Weights of a small GPT-style language model, trained from scratch on English Wikipedia: 5.32M parameters.
Each number is 128 + 24 x the weight over its row's rms, rounded and kept within 0 to 255. Layers, rows and columns count from 0. Numbers have three digits each. The size before them is the row's rms in percent of the matrix's.

# q: layer 8 attention query, 96x64, rms 0.151, rows 0-63, columns 0-63
# k: layer 8 attention key, 96x64, rms 0.147, rows 0-63, columns 0-63
# v: layer 8 attention value, 96x64, rms 0.142, rows 0-35, columns 0-63
# o: layer 8 attention output (transposed), 96x64, rms 0.152, rows 0-35, columns 0-63
q0 102:154096101113118166100097163132141168122135148128134117125134133109129096104114138126129168149079109092165101159124130127152146132142158122147140067083163150133174126128148105108129147107164115
k0 089:122102134113154114092117149163139126105138110133139159145085150095119154123098095148140117124160104153092145109150111135174140089106109118143115138179173110125169126179130083130152111135113122
q1 083:121114122168099163161102170084143089117112134125106128146106164161122156122086133129100118065107136136148097123115156100105111192142122139123129163105131138126110153118134152124137155116144145
k1 067:112122170151111122103147168130114165142157115117138123117133133118158160165114098134181106175134134115151129082083133126108106129129160123131140109113166123118098125096145161178140142164132166
q2 114:086102136144092112121162114142104148150135154147137145084128127110128137151107129183157150142111098147116161127112085144104137103191130151116112147129136125144143102091171150113159165158135118
k2 085:136099145108172117138088137175150132120172117159100125147156111131120133120117128151162123111129116089115160140135130160096111104079096117129103125136159094109119114174100147086131082098128116
q3 092:105070090162101116128161126082121105102094129157140133096126155090130129126147146099108139099106154133144078106127139112114123127143182175120132124119129174118131135092132119115137157132164138
k3 095:098089156059117104151119140143127187125136193134138114111109100086111121094120144144134117125078123102141149128152102148121135146149127125124138112089123142108113072136149117151116119133139123
q4 126:136187097102132116132129084118091129160133111114101090160136129145145134139149134142156137144196118138110167120096142140122125085116115109129102102141096076139151134131098166147119131140091123
k4 091:122118128144176136150117137177144100072136109139148133176099143160135161174078152135111119105131140119163123132122128125132138126105113142150128106129122117153134151192074114130127088142141115
q5 132:153101098106115089138149104136122127160118159147151147061117150084118109139152174124158109117130109133084119131118159142118093100156147154145150118148120116107172137107166140125116149118147170
k5 103:114127143060119129147135146106124194156124170145119146111137113101135115166173144133160131133123139147111120101144136134118114112159138149093111121106100142099165100127176179134114160118121142
q6 121:126189094109136133121119105110116127120110091120118107143129127137109085134184104118141091132171128109132165136097103131105117098140133104118084115148089092133135144142091185147114110127097114
k6 068:115143131136195116178132103155162098107126106106165124134088125134138141184118143129119086109132114131127147124117145109147164119113147174176159110107144104131131139152127168148136101157139143
q7 146:160111079119126088158145081139141106166124155165143137105139125083117110167160160103165125143104114113069120134131145133120096151163144141129125131154105126156162146118155143134126118105132160
k7 138:127135117086086125121147132088104177168124163133101117102154108108109102118182109136164142163132116133095141118145129136125115120159141131087110130105112139105148113099196153119117160118120144
q8 101:119093116137130089142105127151120108132137129128137128076104117120143142087097104121121152129114150165176129138132083153139148144127115132109153120165178130075161068127123092127129141169150128
k8 118:129117161122153129133116181186162129112147115153138145113076132132160178073092127122077129124132159147129124096117101124121142112102114124128120117149146097121127133170107132148153099153142153
q9 139:107172152124151181107104129120115156094130107076101124186101134154151151128113105133096134113171147118159134126125091101125163088086107106116132130108123120125130127152092127124118114128136088
k9 132:108176119164172138141123099138124099085139109104119145141126139143150154159089116134083113086138150106169113153099138098125169134105116127132164136142150129127107131137064105143138112159147131
q10 095:126087111130119159149148142105106148132158095130118080140162121160122139109111145121106138142140158129114113150089166148127128136129172150162067122128139151117087140096117109131142170181157115
k10 089:109074109111134125124106093133087165086146119129130101156114099161128105121085124121146116107136096120143161131106112138126096148128168133140081142121125139110098147088087126139119179174143133
q11 087:110109146128125121114110154099107140158105112096141081146109091097063120065158174143130128124143145147168133137114099121127131162140122112137147124078132120146145121121110109080127129102153108
k11 107:120150184142145152134132151122109181148135102130122142126111106096153152086160135148136139178175133107128109095086109079104172090108137132141128094118132129127115150137123155122157117129158122
q12 088:102100072176104133109099100151137118152187142163144118140122131123129157152115091112134109140082114094130080075139116123162155134121110127141123126098143112108129101170137117118109135124110121
k12 098:134089112137145097149124132168138101131175149150135132131078158134110138132108112149102158119103105091144091141122166117148147152120125115149127144123188072096142117127140116138126180157147145
q13 079:128116112099131119106128128141175133161141157121144141127169118155119147138118161096088139181135084146090155125133147160141167109124113079092164117142134115098125108123110081102116125142114166
k13 100:103135119085114165100125159097144143136116125125146157130129093126127142082133140095127153134141079136104143111151135139185136100121106116131131176159124115119162130134130083050128139142136112
q14 098:139135087151178149126112087160144099168135098133110184137117128140158130132140149147150169115165114097127137137118131123097092112168152107140159111136173139119137143109146138157129135082099143
k14 100:156115146111113127090119089159117113138145118119093156122129134105138136112122128130156188128174092126119193127150081117103120119111150116124092121160122110149153125125139167167144166110159106
q15 075:092150151154138093148101091062120089150120123117117120117159122119127127121152105090118097134145146144134153125177138158139083083102095106118151105151114113125143136107130114165106113149098152
k15 107:126126126122140094095089141080181110166117117136111134134105088098136168075148110091109116136155105114146142122155130146150085141147095164125117108131107091090125103098126115144134135139155139
q16 102:093113153165111127111132178140157133143189127134134101113154127173152127144115189091103155112099133093135156127107172121106115129132140127094103124099158146122095149130109111122122150134099132
k16 093:085111146128131152132123179111162167116160114135116140145123141148200127129138134124131170111102110081186181140112127109118112125120161128123102149099149127119120131120095144113108166149134117
q17 078:140143111114151135156129118101149109096077173115133113132175156129128146124117153134141103140150151127155112129128142140147114122121110156106098120146101139117140103115135211165094157181149103
k17 107:152136114148132121161137169131129129104113126083145130127153115166132112158069121113113110130129183160138087147128142136135115136154114176108103161174116176139143132138153127139103151184131123
q18 110:124170106083120132151123094128134117149113098136131162158122109145125124138199121164159079144140136130152150130132168114110115086121109129145126091149098107090169093122106157117133147134142145
k18 109:147121106121146104130148081118111076161120117110147128132073110162114134145146150137162122160159118165132179118132160129097112111150090115123104099120122094162171133113110133154131145097122158
q19 085:135172140103163108176125129143129103102081119120149146128144150157155143151165173147133102099142136127129144162089163131122129118130134157141151077171110121095123132117109165157137111138164158
k19 098:171134118105152137082125172118136140107082102118167166141125100130190162164122175095185131133131126154097153116125111136128105100154134148114096102133113133148132128105122112115132117132133136
q20 089:162147150132147129148123131129133076100143130116153122158150116119134122155147192116135063117157119114148088125121150117145104143110147181126150129077094093109101124143128142157121141121166133
k20 092:146133181102152127149139149097111099137126127079120120147093105121140138155151141153145128106115086137153105169128140109127156132144139155130109113075082092129142087131131165129135168130178128
q21 082:094120137169136130136101127116162111128099091114132116177098088128103123102076165107091146116114132149143093140102144147120118156122128137141131133127123141091127125157126068090106162106172126
k21 113:156116094131155134118130118120119122108111077151149145171111066076140120115139144118126152127148120117103127141101157162133141084132133140153148130144163176105145126145119077132120144074154127
q22 089:175142089117165130192133116165134112159151115113118147140123128126088135102129143149119097136146094122121115162078118153136149154106106118087111105129119104131133163131117105134144128138173183
k22 110:141166102112121173130133136123120133167121086090121142115140083120139154147154096155135121146115081154119108154123084119113162130148097117106109123120075129175131159132165163136130114147153156
q23 108:098138138110126123158120144105176129118107153106146067160189135121103108111125212132096118150125162133129125149142157136145126115099119123133129126108120129141119163114113158154082127116119147
k23 104:107157173168145134154141172068167146161104097070146114177156120143146121123136147122151129166103138151164132157109155113120105154129133154120133108136122113130123128127131164135121136127155158
q24 080:155117147116102148141137119109108128131167146132133129101077117120124100139147061147156077121128162150128126126155146125119154085135124106119087123146116158102108103126143152108190160123088124
k24 093:104112118127132114188138099137151080124139156121131076121108179151078073140122096161110083123121136135138125169133143168125132140110111114129125132160095143125124135129091143153144141106111125
q25 092:168107094098128135126114147146123144145104152140083112128173090150139137124118129101088135154125097101078131165137086136155135133141107092121115086160167133110153127136125108101128152173098126
k25 095:132146145096116166111105184101098167129144135129091101115180108166143145113128077158079134137135113135130127137120136101164162123142129122123116167150133141121134158137138145117140153173087144
q26 097:147144113134150151192158120156164138102123160155113160152093104082108129120136132158139128154115105059144120121117112119108150128139141117120141115092087129142136169160135148105127094150103140
k26 110:144135119141107120153127100151119118081133142133123117111143112124089083118164138106128123135138120037143100142135115106117123139112151108101145165118184160126114153103132148124100110158093161
q27 077:119140112157116105144113145137081108138175088114113152118077125116164095140147136108138126096108130130109119125137087119154089155115117123093123148158163126105104115154123070138173146089114124
k27 095:174117137122175122115119175118104122143160105146121155147108154090174151115188149153128148107114105135097147137092117134134097113112124119136104082136111101097133128142102127107161123083136110
q28 092:153120097102143144100111122136102122129098117161153136073120095151147132157133119097138114088143124119144149132101086127152097119133111147143116105146133121050194121112115130088131140146142115
k28 105:145128129124152153101121154136138127127118121140120156126118096115190162169118105171099151132145136132122188107081121119137171074130134161138101133140140130091159120105147149161146147159143119
q29 067:091097178105140116135141142131105110138084146105101105110176134104128142087155137096116146088110147121157096143131124097157121143118102118116131072107121120185150145116134130130097124089135108
k29 104:144163154151150132116127182103142141153101103126145136139192133118154145120137111130117108141128172102131073129052158105117123137125125156104141118117157147154120163119152160132107127105123140
q30 079:124107162127103117108139139086091130106152124139117144125133126125109115139129056149129137150155131115090127113122090143164150148099093115115127139120088100140151084128161097119186135095094108
k30 112:128126150126118107127105134132103098131163125152148123100197121123089131095156131080135106125127104099124075114110139145152091132123106113140139103113135113080112171113104113122147098094098089
q31 094:124158161147103144100102137103168146160101153091118125095135097133112112129138163133111116127142130159149125122161102096108082114142120112150136137104106167090133071130126148097128160141072119
k31 102:143138122191142116143153125126125111140116177100133142146138157126097112087140154133144157156158158152163177128132104159110089102121132140151172169134105153129120119142152089120151130126086116
v0 102:110119130161089117157127079129189115143113136114143122160129145127134118121129133154124152133143116135147127131145115078158132109156140187133198137134128147147117098147140115093183106141146105
o0 099:118133140130183161098098152107076120099127109165116123092153149087126130142117129122122112142104153129119138119127115182102139174095110096129098129119140104140171127107100115166088151133124156
v1 107:093157129133111113132132136108162133124193106139160146117109124107123117117140122143140114135102161093143220133140123161116146091125125161143099119099140112131126137174116103154127112150168136
o1 112:144128135091161155129136132127127129111063129123126154184154129073120163121117099119167118103164128138087070107126131074158118125148133120142147121165122143138136138088139130117117126115114109
v2 094:102093113153139146118169143146152144159145102130097136183142158116113106113131158112092143114102135111156093112074147085166148127137133118128107144122102113112106186138109134095163127135122113
o2 087:156145118131126156134103118157140083123125131168184134077075124144155140103150091107149128120119091129115163137173108157109109123136137153155151102130146152139165105107121120161088147126116134
v3 110:137159134105134118147079114125099184115121129111133059127115092159108116145114141098150130167124107118135118154155158153093105144112119129102096141126124130140102120133136115177059124134129141
o3 104:134115152124109082110164140119117148142131113091108176123136108137138135146134139151123151115082146130148112137126083071158148145135106115099135125105105164132135100132111129077199120121119094
v4 110:120131145154125122146193140123179132124146103171140134144119158102157156105114156142123140100131124110127126144113101127170164131156170142142113168124127100144114182151120108130175099140151159
o4 101:133105104096185199128082113150143072136106155149141148146118126106103128148161092107157096135144114126120149116136147141097093099113112136142174104135127130117150134109104136144101132110123122
v5 103:092133122127106123100186164138144122106158133132125118133112203119149129148146112102124102110090162111117145095125086147172148132159124142136115140149102102083128154142108124152141088140141146
o5 102:136112105105139160155076098144153111126120137186151131147176084095097146097130117132144117125179102126136127147108165133127124096106148148138158104132176142148133128100153154142118159121121103
v6 097:124112110165160136142137134142109121118145096113129149177102080114114111151182160157122113093122109127120107118124181146173087136146179143128146117145128089124101158118120143112151111126144163
o6 098:183138126101167107148121132142170096154131129113108135113118131180129145135087049128180142139123136142106162133128113140114125134119109135158109123104123135136163101116132142160102126137076137
v7 122:095139160113138132116144188134159174143134098175116134142106135129145148140148134137126140109128136138119150111100120121198112084143173183140155121134117153120106134112133149135180124110153133
o7 118:161101085131127182101089097177120094114107163132149117170114129103099139111109095140150138135110117103136126115170136145113141136110106110133135141116161086153148132149134144127088105146079138
v8 112:099100110153129125102138144152155125114106128145141108157110126171138135082112163123113160177098131131161118120143173108121148165123135154149085160106124130176132164159099113156139173136144121
o8 112:116153143122126113127110138115107142132133105140140172095087120059121084139165086082130127078149100113121134168157066108106112109112133126137146125125112117122128092102099110113109128130120131
v9 102:170104147124139123110126129137134079132092143116082122125151155139127150119139177120120143115126096168129102131130134114109098180122121155127157142166196111163123130089136126099103137134116085
o9 099:077135109161110121147112141136113140122179118130145126088106127158130107148093125166087109127146132128132146141100121170149143076099131113139105127132060115121151121124122117148154144159132183
v10 093:125173151105114145090132098126149175153149157145099122118128148112126101151118098164108121129142160139116031102115122133116107152127141110098157111120143112129103116111112167125142119114150155
o10 095:151075150152115129114113129179122111106151118094145112159133115154117162127111165063089141128053110114147167153113148127132142131112114121136132140098146173131117138143144117117121142125101122
v11 112:070175114101098109072152137137117172133117141120151076099108125139175129130136154152143131153158182164133142096138110120135142106122136160093122122158121102113143118148143122136146132144112131
o11 128:110107153145126193099084151120141174112136142153114148171147122073079145119076104129102151143098102116117120139149119122131172137140116134109144138109147142136092111139119133128133132125167101
v12 103:164157126113127146128089105128114160140155136101138112138122082164113086129127125087133143130135106138112133125156157172097117132124080146069112078154103138128130109157126138144097170117127093
o12 103:123120166140104104104143164123111183158104130098125114109119110150161155112124133133124164135096145140175106132127087069167125162123149101147122169093137150134121105105147105115153130138109101
v13 100:115134123113116153138116169118155163123196128113111124166131108127083103100134133116131127161115120092131120116130165121101186107106106083107092145130123138169137188152113122100122133130116127
o13 102:154111146124130115120152117175110129151098116139154165092082133125176146107143132101135146107098129131131092146166108102143076136170129159159143132105113158118135079108159118118120132100158108
v14 091:078132131125123125126089138130146135088157139090127107101136108140138070163126118133131131152088176113142122175171170111101135110108118103088150105109132100108106114155125153142137154135117159
o14 094:179137155130093085145162122093121160154147118119120143145134115115092141127103141093097124123131110139128088111108091123153149169153113128133108140116131175137167099079132115125131097108154082
v15 093:130129136101135145110115168144105106117142147103069151102122069142116095122151123115106066122142133083090139115115125148162095141113128117092156134146097124126106126117154159146142105087106117
o15 092:146129122137096136143153071159147154171155135127132078151133158195125144131103131140144186110090123165157097129099149136129143103141139099148104118118154156132132104113141141107121150140111132
v16 097:156123133126171116176088131127128113086104160136133097132132175135144106119146153119134114111101126091148161165154103137155154146152108159103133127138159096141116123151115104130074119181101125
o16 103:110150103118100128104159118105088125164125108103148141088161069122110145173117124159143124138189134179111113124113137135139120113121124121125123142138094133132158114083134138139180140089146105
v17 102:091142131129133145045123137129079132139144143113114122132130112143125109110149141125132102162132160138112103114131115110128087162121097084105114142111121102118132141148126127137078151123063080
o17 097:128135150130068137160135150141121172132128104121130140088108099159116129087102099094108171106079092135154131144130138134141130097135131152119124136142148175128090088118151117102164144151161131
v18 108:084100136120144115142141178112147137098152097177135107146106131129118136142125117148151178084133103108149161129123127106134166090125169194156136127117141164139116159139131094147148129119122133
o18 115:158159091118131173122114100160100115133084154116149169159121133075121132112147097151139082150155136128089128130163114125128098132147094092131120133127127070141155130133127159106097107129129143
v19 105:146151149134109126106116105144173115158122115126142092122140061185115128101141158119131128142102098093134107166148184128133147146130111114112132123133173080158120125130122108098114128143115085
o19 107:119128141147134165142137151122101150110147131086089155105096126121140106144092122114125146091120165151163096138135086128120115122104141115137146146127062196141155118123136091143153156138161122
v20 084:174168146114144142106118133147093166175141116142090127142155130148141135110128181094118108166125108179109126140090186159136094127131113092123110129112139090134130142111137156133111142118132146
o20 089:108090119142125099125128138161165119118146137102123132119049082169124143146117133141131176105081126095169106120142111119137137134117142156125138140136121184118110111143126115130161108151081125
v21 101:144124112117128134112111136126094074111126138115138119116140070132107132148140140106157104116170145136127166114138114147114090127105105123144119175173119127085150100102148121150085138120065091
o21 099:104144124134107132152155136075146181157131126129089123130148152155147127105101114184093138139135119157106101123101148121142122105129153111082084098105123103163094130147139143112156119158155153
v22 111:105124111119102150095122108119091133154131146126113121135168168158135110108170132120129106085127164151098102131135073147144151146139077114074137151136163105142147114155133141095152131119115087
o22 111:091122137132126180120137155147100158122149132120151107099130090129128136108091137120085154179110093143184133121128147149120114126121141171150106137139130180109120128106179129138099173129152128
v23 111:065110139139126100120140152133149084107110152133115187116130157098164142150151137127111108118120126092145150077104118145160132131132156131168190092157147121102138131119114118115114123127137161
o23 104:169149106118134134159117105133146121104132112154138079172149135097076128132109111154136112115171148124075131161106158165141130093091120161143101133142118084159125163107132132155133135116146129
v24 107:108117147129119136139157192126157120139093103133143133115124108108125167115127125136144172137157094164123136091125141100152099103112160120170106129114148195157107143102119135129121113094145175
o24 108:136113110110140122116111103153108115108132144139111139144087176123117098124138118154151075130109129079094147133142130129090146118148119136117156105132126029129128123168131121100138113156105152
v25 097:152168121102121153136143191144107160138169125122136106136104115143114102144165134177116104174147122122104108102138163112146109095118135104108087121125082141100094129105121150116128078121121136
o25 099:148093146125123115097127093175143128151127131134094149113109114153156143105100128098179154099078133128127134114138109113123160127184144128127159132090179142143127093161157158139142141133097116
v26 113:076129109129112113108121091128088151141089146116126115125147148129139129130131118101116170124102147133153148092150084111075156145131102109179153159093135125137160114167123116139119112148144075
o26 104:108134158121119135115125159099131155089131089135179135113153116061142101100145147128128118150149118103118117174140123128154145134110103149092090127168116171139110135135125104112121175087146138
v27 080:100104134137156130128149154146104143118123135165116153174092135124148117117147123104169156107089113085099131147106122099126154124147126197164139086155122106097154125116095107132129092155121133
o27 083:168157100146137128119109079147143090119099128109156144087155102116110143117130101148141134115192154143155156123151120181152111125120120105151142141122124115168107107146161152124077146121131106
v28 091:122104112130146158143139132128116134158160079158123117158102122106132150118165133164123125125144131144099083148077137154152138127146139094121110107143168113141129147083130186088130134115145185
o28 095:164144119133169111118131146171162106121127165094115143110100124183118129143096109111137138133089116124138172108168162138117104114135144183164150124106113135098143135163160119152108106129091130
v29 097:169115090137132147130138108126149100143189091131148101157106160117106130099134097122140091195120133156106118154098115107131138158150096150106094099111132126090097134113120120127127117091138136
o29 093:122166160123149081141120121142116132120085160149108168078155102173134134144131145107128149074117125127141155110133156122117118131138161137144185111153147135123131112120138131159101120174078130
v30 101:116144159125097103081169114123096148110163138164110173117134165099147154126125095128122145132129123141112115118113128179101150139107130105106099124110139146121125129121112151124189103107177175
o30 104:113086127083157120170105130152167116110133130108144114198131117106105155133138181108100101129097139094146136123114121094142112105135123150152150123146129131114099157159121130122073146109117101
v31 095:140110122131162147062142125121117134113143116124109096147152061162124116105108148106141148141130075129126092138119124137095094135132111111081088157144112111174118102097149151134114156116140141
o31 092:115138156126075094156108137115107135160155141104116157095073161155131137125134094142089139112105129127156143121141106127143113123108140119154120110099132154069140122169114116089141150140088090
q32 044:110153099124185111136139127128137125105106117137167127155150132143148122113137158164136117085119094118152121138108120133160104100117146153197162153139141109159142159135129105136125073115164167
k32 128:113118139138077156158163167097069112106111153130094093103147131134173132106140091091107094124112144143161160166113096144144137145159098144119097106093115131149146123126114121122133127122122113
q33 058:109112110123140182113112129148119158143119205152079100118124134098128102144149158127150141152131096082147116124151101112089116143136124180120102143117125144143098122137144169145123153147151141
k33 087:136180157086153099105088113135135159150178142128159132108124102157169127130105088136109148131123119123128106126130129110112123122120102072143173152121155130131115099133132065113131092111110119
q34 072:107171172176147125140140102071124073141111073125117136156109145109152146118145073131142123105127127139147110127133122116141134154120141104133131120110121107079122143134090128121136114082160159
k34 102:086139168132097184188148145130144115114102165142098099096146143128145119119152093118088137127118134110138140169097096130168121125148113134121120114081144124161153116112143104093139137125100117
q35 073:125099112135088092116110132119151097123145065153136196131123140103137140093140117115150112130132131145115184120117099139160133134118109089132156140151112087141140172132101126114137141143146078
k35 083:115153119127149084129160120128117126140138108123146124163128112106147141142128156166147140103150167122130083087107132107064124130112154129121125177108108141161133122117109121172124158176184136
q36 093:128191139133172151128145126094134091124158094080109165122071111142126148106116092150111116151157135156132094117122131138134144100145126124131133116105126118069124094110090170135131115117126139
k36 103:102129153164117182184122157083101132132098121133102088128169148126163144158153058109114130120133135135123092141114091117169138149115110127127129128083144134143133128113126106128138098135139126
q37 109:145120102129165119093094109189142076104142083136149159148081137101111101112132125106122126116145130114132159139129164162123121102132134120151139143172157076120102155162128150138138130146155132
k37 100:126146128129177086125148123135156082160125103139167103141068109087152131121136122119162109130139111117150131127130091149132145105104136084138129161158096129149155156140106114143125154129176090
q38 127:110149109102138140112087106151155116099167072120130133181064140121116126116112100151142104098146112127136140120147135153124147085115115113121134164162136106087131093150103105129143089130146145
k38 119:123149100164162101157138086102120054132132094145130109147103116112152159119145105111126123112140105123143146130100093145164162104118124120151099151142108119125151141143083107157153102141166101
q39 107:182150058151137103139098083163116084137142100140145162137124138106139135129120105120113128134154153116101088154112142140130129102140107104112157130167156078136112153140110104119149096133117136
k39 096:127132108126085089119142113158162098124134081179152131131102114123152155127121129099161115122147116103143155150099119157132176097140153116118104090159104126114160150143102128139172081104139122
q40 150:120188189142152180114135141093148117147112131095090129140101139116144148082139093122099132158180122139139120125126095087130147097129109119127135135096109115101108125164102110129149124122116114
k40 092:112148137159135087134160099121091093079136121129123191120136142101153149138129125101142115123135152142136153145154100095135144091095115152161112157098124152128104142177082102149123111113152137
q41 117:134090080106110096168133121121135134154132120182158104123151136075082088143136158113148128135122087135124131166114163138139127138175109129138152128124100105171168152122148154132140140134145126
k41 108:140132134137111157135137140118136162111141196130117152090143153123095094122102146145122130144125132146144135116145116102111129168172097158129162148048121166145123159120165125132109163145134113
q42 096:120100095122082098159134096131138112107144131146132121045171128142135127163111095146141116094134118160127126179083110156154120137109140144103107124121115094145146118099112120144135144158150113
k42 083:144144134115119155150118099103140132110131116122134125051124082162165120124118096127148091139091127147098110161088087157135121115079145131105123093131139086149124118097140134143134152156147144
q43 115:091086110144086106144118158139157122081144192150134091098164112140160107162122135118120140118115154141172142153128122151148136165104138107155113158147149161104132106114116119131135131143095110
k43 087:122122141116099128114092148143153114112130124149130062108136093115137118130136129102083132154127169160146130145094117145179096172104149115127126124166155099103120087108107143131155125107076115
q44 101:177123088140164126101103103126109134131091109133141147182105122126098122105145126118178126164165091139134123099122118144108083143140083100131120176140138118093128107140136133111110170145150125
k44 103:141130095148130154097146092106139127170099142152143085156100134149128159115137086103167149167159107159134146136142138133103142133152103115155101156141124139079144109156123134129116170183136129
q45 107:131116158124125128126116146149161124115121157193127133183103110144108115128141129147145076090102108146123125124154135089116107164102102149131112190102124102143138152170162127143139121108155108
k45 113:123148173123152128109107129143163113150152126130132118201112122162110119124133139165130093123104118167123111101175154091124104165103108141115109178113124133132142148181146142158139118115138098
q46 105:059125089116128127147135143140161114121143146164139120096112109134112107108141093156108122109113103135196130132101094134138131118112123155149089146124147144133175136147113134117113197128146104
k46 095:077136113122162132142132163120155120125142123121138124109106090155113114103139130138086153152100098150170109113106111105166121112090113170152105132137151151111144108129109130127117215144123116
q47 091:137095113123133115113117164130082185170122104126154117141154118157150131125141141148080118168121133148158105113115089150142175110150129137139121095174112120110123151132131099133131116185114092
k47 098:114107086128124107103088152140112201129130098152141127119163118133126110139168128149091109123107117139121067127103120151116183132141145129133153098147136133103112169125128118121126106170129086
q48 107:153113082121135117155137106154159087080129151163114122127113141160150137128095122136152132120113125112112134124115177114112143162137141093149146101126198115133125135115118132125139118076125194
k48 107:167101141074155104168118121163163116127126131133153100163095142129132134098102113153139145126129110111118154105136167107146107151135143089160117105131155123117131120124134104147148131064113186
q49 091:138101128144109113128141117148075121122155154133126153088159066163132118166117106125139131106148137145134144139133158172097117149109144144115081118120153110133157112103125167172117168170105121
k49 080:132132134118150155143121101138132137177161110108107117142118074150127143153116094133105129130183118122107150134112135122130127159089145115089116099122172079146120081141132174161128157170112123
q50 088:175101136158117132152115121150103072136127141139111162132126118105081096145145120118159123106133134116106142123149138081145111160133098128142172174130089094171147167133115150118128112088120146
k50 081:181176141143154197121104131098113092132124140090085118150104134152133117127129130133116119128160128101117171109140112064144121143126104106113129149132099094140138137136116132149135121088103162
q51 087:182135128136139133134145102128132109106081145106149126152156138089129115093096136125149152176148117099112166152086111111156116169162113091130126098092148106107138126091100111116099120136144157
k51 095:175146123143106154146159112123117114118102141135122107138145123098152141111117095118134153180150117085113189183087122103151139159163107099141109136090147110103141108105112102118111126146131154
q52 103:102128102114140121123108107120101148148129100081138118147158097105080142153136174138158104118092116137130152104173095119127123126115086157126138155122085129175126179154112155113133095110141118
k52 099:112117093171175156112119122119129107147124090098136110143134089128085121131122191134132105106127094121144143088138123125126129160124094156103153122134112091138137179119108178119133099105096124
q53 091:121150157131152172087111155120127170148159146111118131148125075122111147129131120135059144152137112125116144097130106130119174141154129127154122157086116159174151132168126139123180131128129134
k53 088:116095123123154110122069124123110141120175126156171167122171087090089096174129119138119160112145090130134153116146143120107144148134121153159121165109132168159141135141101128129144130107153123
q54 100:158163190128128107140131144087141138179098131120100172145096100132128156147178142124143138108166136134126103110168101101117114144144150113136147145127133109124122106140124171132170118088135100
k54 098:178127140155158114116136122091132134155114144128117151136117081148146118143143141114148110097189134105136089108173100106099071135167152107099128101094132133116107122142137143120137093102118099
q55 092:068094097142116131118131141104109100123111116137174148118151157072112117080125119116173114124133135105142162124150151142143127096121097177128118121110078149130134129098115132120071125125144130
k55 089:096141144157130175130155144085150115144092119096128148114119169135137148086135116130123157150144178099125151110112099112169137105114114172119142128143092113133125107097134139136077135182130143
q56 098:096133074138143129091138094172075153107161136148126146114107123135106117112086123149157130105133124085104160095142115134097122112136138156130108138166152111128095108124128183150139170139114128
k56 138:114102096108175085105109106202116144142155121161161169124121104106109098110104124152166113109118114107104149104170129142124135112130125164149118131181143117126111118145134142134129170125134137
q57 110:172157119103143121168126167111176112127103148117122161150080151075106134156130121140136124110130110064120117130078105132136127147116135121116153087116120101103123136146131110085142118101157132
k57 093:175145113097127108141135168134112092097113150106161154140131100088117093153155163140169115106112106092149110132120130171105116140147127141160122088130108124072145119147164138109129123088139143
q58 090:081138132097106135114098167126179143148117117150148122142126127068128132103139143139100141138120099120165146163156097141145102127136106126134160150115106142107169117172123084083111117133170121
k58 092:088126098115079093126125163106170138132139131179152127098155113082107126123154144137121137129135116131178138161140136151132125135164127153151168150121110144109172121148107109103101106116163091
q59 115:091147205125141156141147163076153105106085127117092112128137153115133142104167126121102139156159159149142120122143088126142150131132124135177115122104087157130103144135101123127128106112123114
k59 104:119125137161130106132148148076095123080088144137099154092172154118140111149176147127141143134133164153147104128129097119142117145134124141160135140098118169147069174123126129132110090140143124
q60 121:108147160137130115162154111096153084146094170083098106099142130172175157149120147156126113132117144155133119118141096126115163124102121162127119118085136138150137143104084146162106112144104138
k60 119:131109145150129129156159129083098100130103143106113123122126128161190138140131171129113096144089124153148121121133084116119105131109115145115123106097156113141114142070082164152100112126092155
q61 081:112108116102142103202111137137128118145124112152164132103167093085089131130145178117159170112124106104136149165158126155124135126152116131120129110106093115158169139121124153134110097122148154
k61 086:145157157150158203159138162077141110126128109105090105132135119124110169104106116136084164143176136091147137116111102136149148148149120126091132119091129097131128114106129127131128114139113154
q62 115:116115084101134117112090124150154170127118096128154139164123152067116119140105124136141135080114134119089123137163132135143124137144128112100162155169119140180117125152140086108133087089150134
k62 102:120100083099107093103104130145157130131102121153176112129149126091129090124117155126148112076111147130129135141157152170110148133149131134119148125205110141155146128131143118128129104072142125
q63 104:161144141147159133126103111116122116166152104147099125134128109158134131146125138110142110130130109133063129124115164175119072163098117087078132154168155106105125130113131119150139094153118168
k63 109:160161144119115160146154110102127100132141153145102116129103124162162163143129144087111099123140115155117181134120133209108120142136122108106101125123119129120139132167134137165149084168132156
v32 088:135127097096141174103130111106083202116103139115115131117090161151137102155126148131144153133092150103134131157085106113115134123126128153102135120139098075143078130151153138137115113136111113
o32 089:147123139157114144140134131160129101137169153132142097150173124127122155081151116148102143155166103135139100110152143119161116134138114106146121123100191196109169105119136170113114128112122127
v33 091:152128115127154152099160147143096167113112119136139117147130113152135094125129127097169091082107152070109146111110086132100080156121115156120098121168132126117142164151127121105108154165142135
o33 093:107116120131086149139102141123133127122170146133136130090129132147158153134136146125078163151120091175169120170124143122125204092150126097140138123084122161117129089112130141144134114103138115
v34 099:098128124145086097143123150128090116123138124139168106129145153136150166104106117123135102159126152120125121181120127076144145132122129144122072109179173096117110124119142130192139140130115100
o34 100:115131121109200149109130109136162135150121141120092151141114098128114093148153145129154151122111124113137133067140131169128112121125125143120188143099099141127128131143116114056095095117128144
v35 090:092107149107142116124108115096117149146108129035072136128163158082099148108119136122123127166131133141157154139160141148102145141143113110167163153102157131134147140125130123137134110123138127
o35 092:181160116146132118157143131164169092100124129200172132127113115147151111168133112140160127080129141107107093118139144088152099138116135158098129136156104142139105144118136136127107156137109118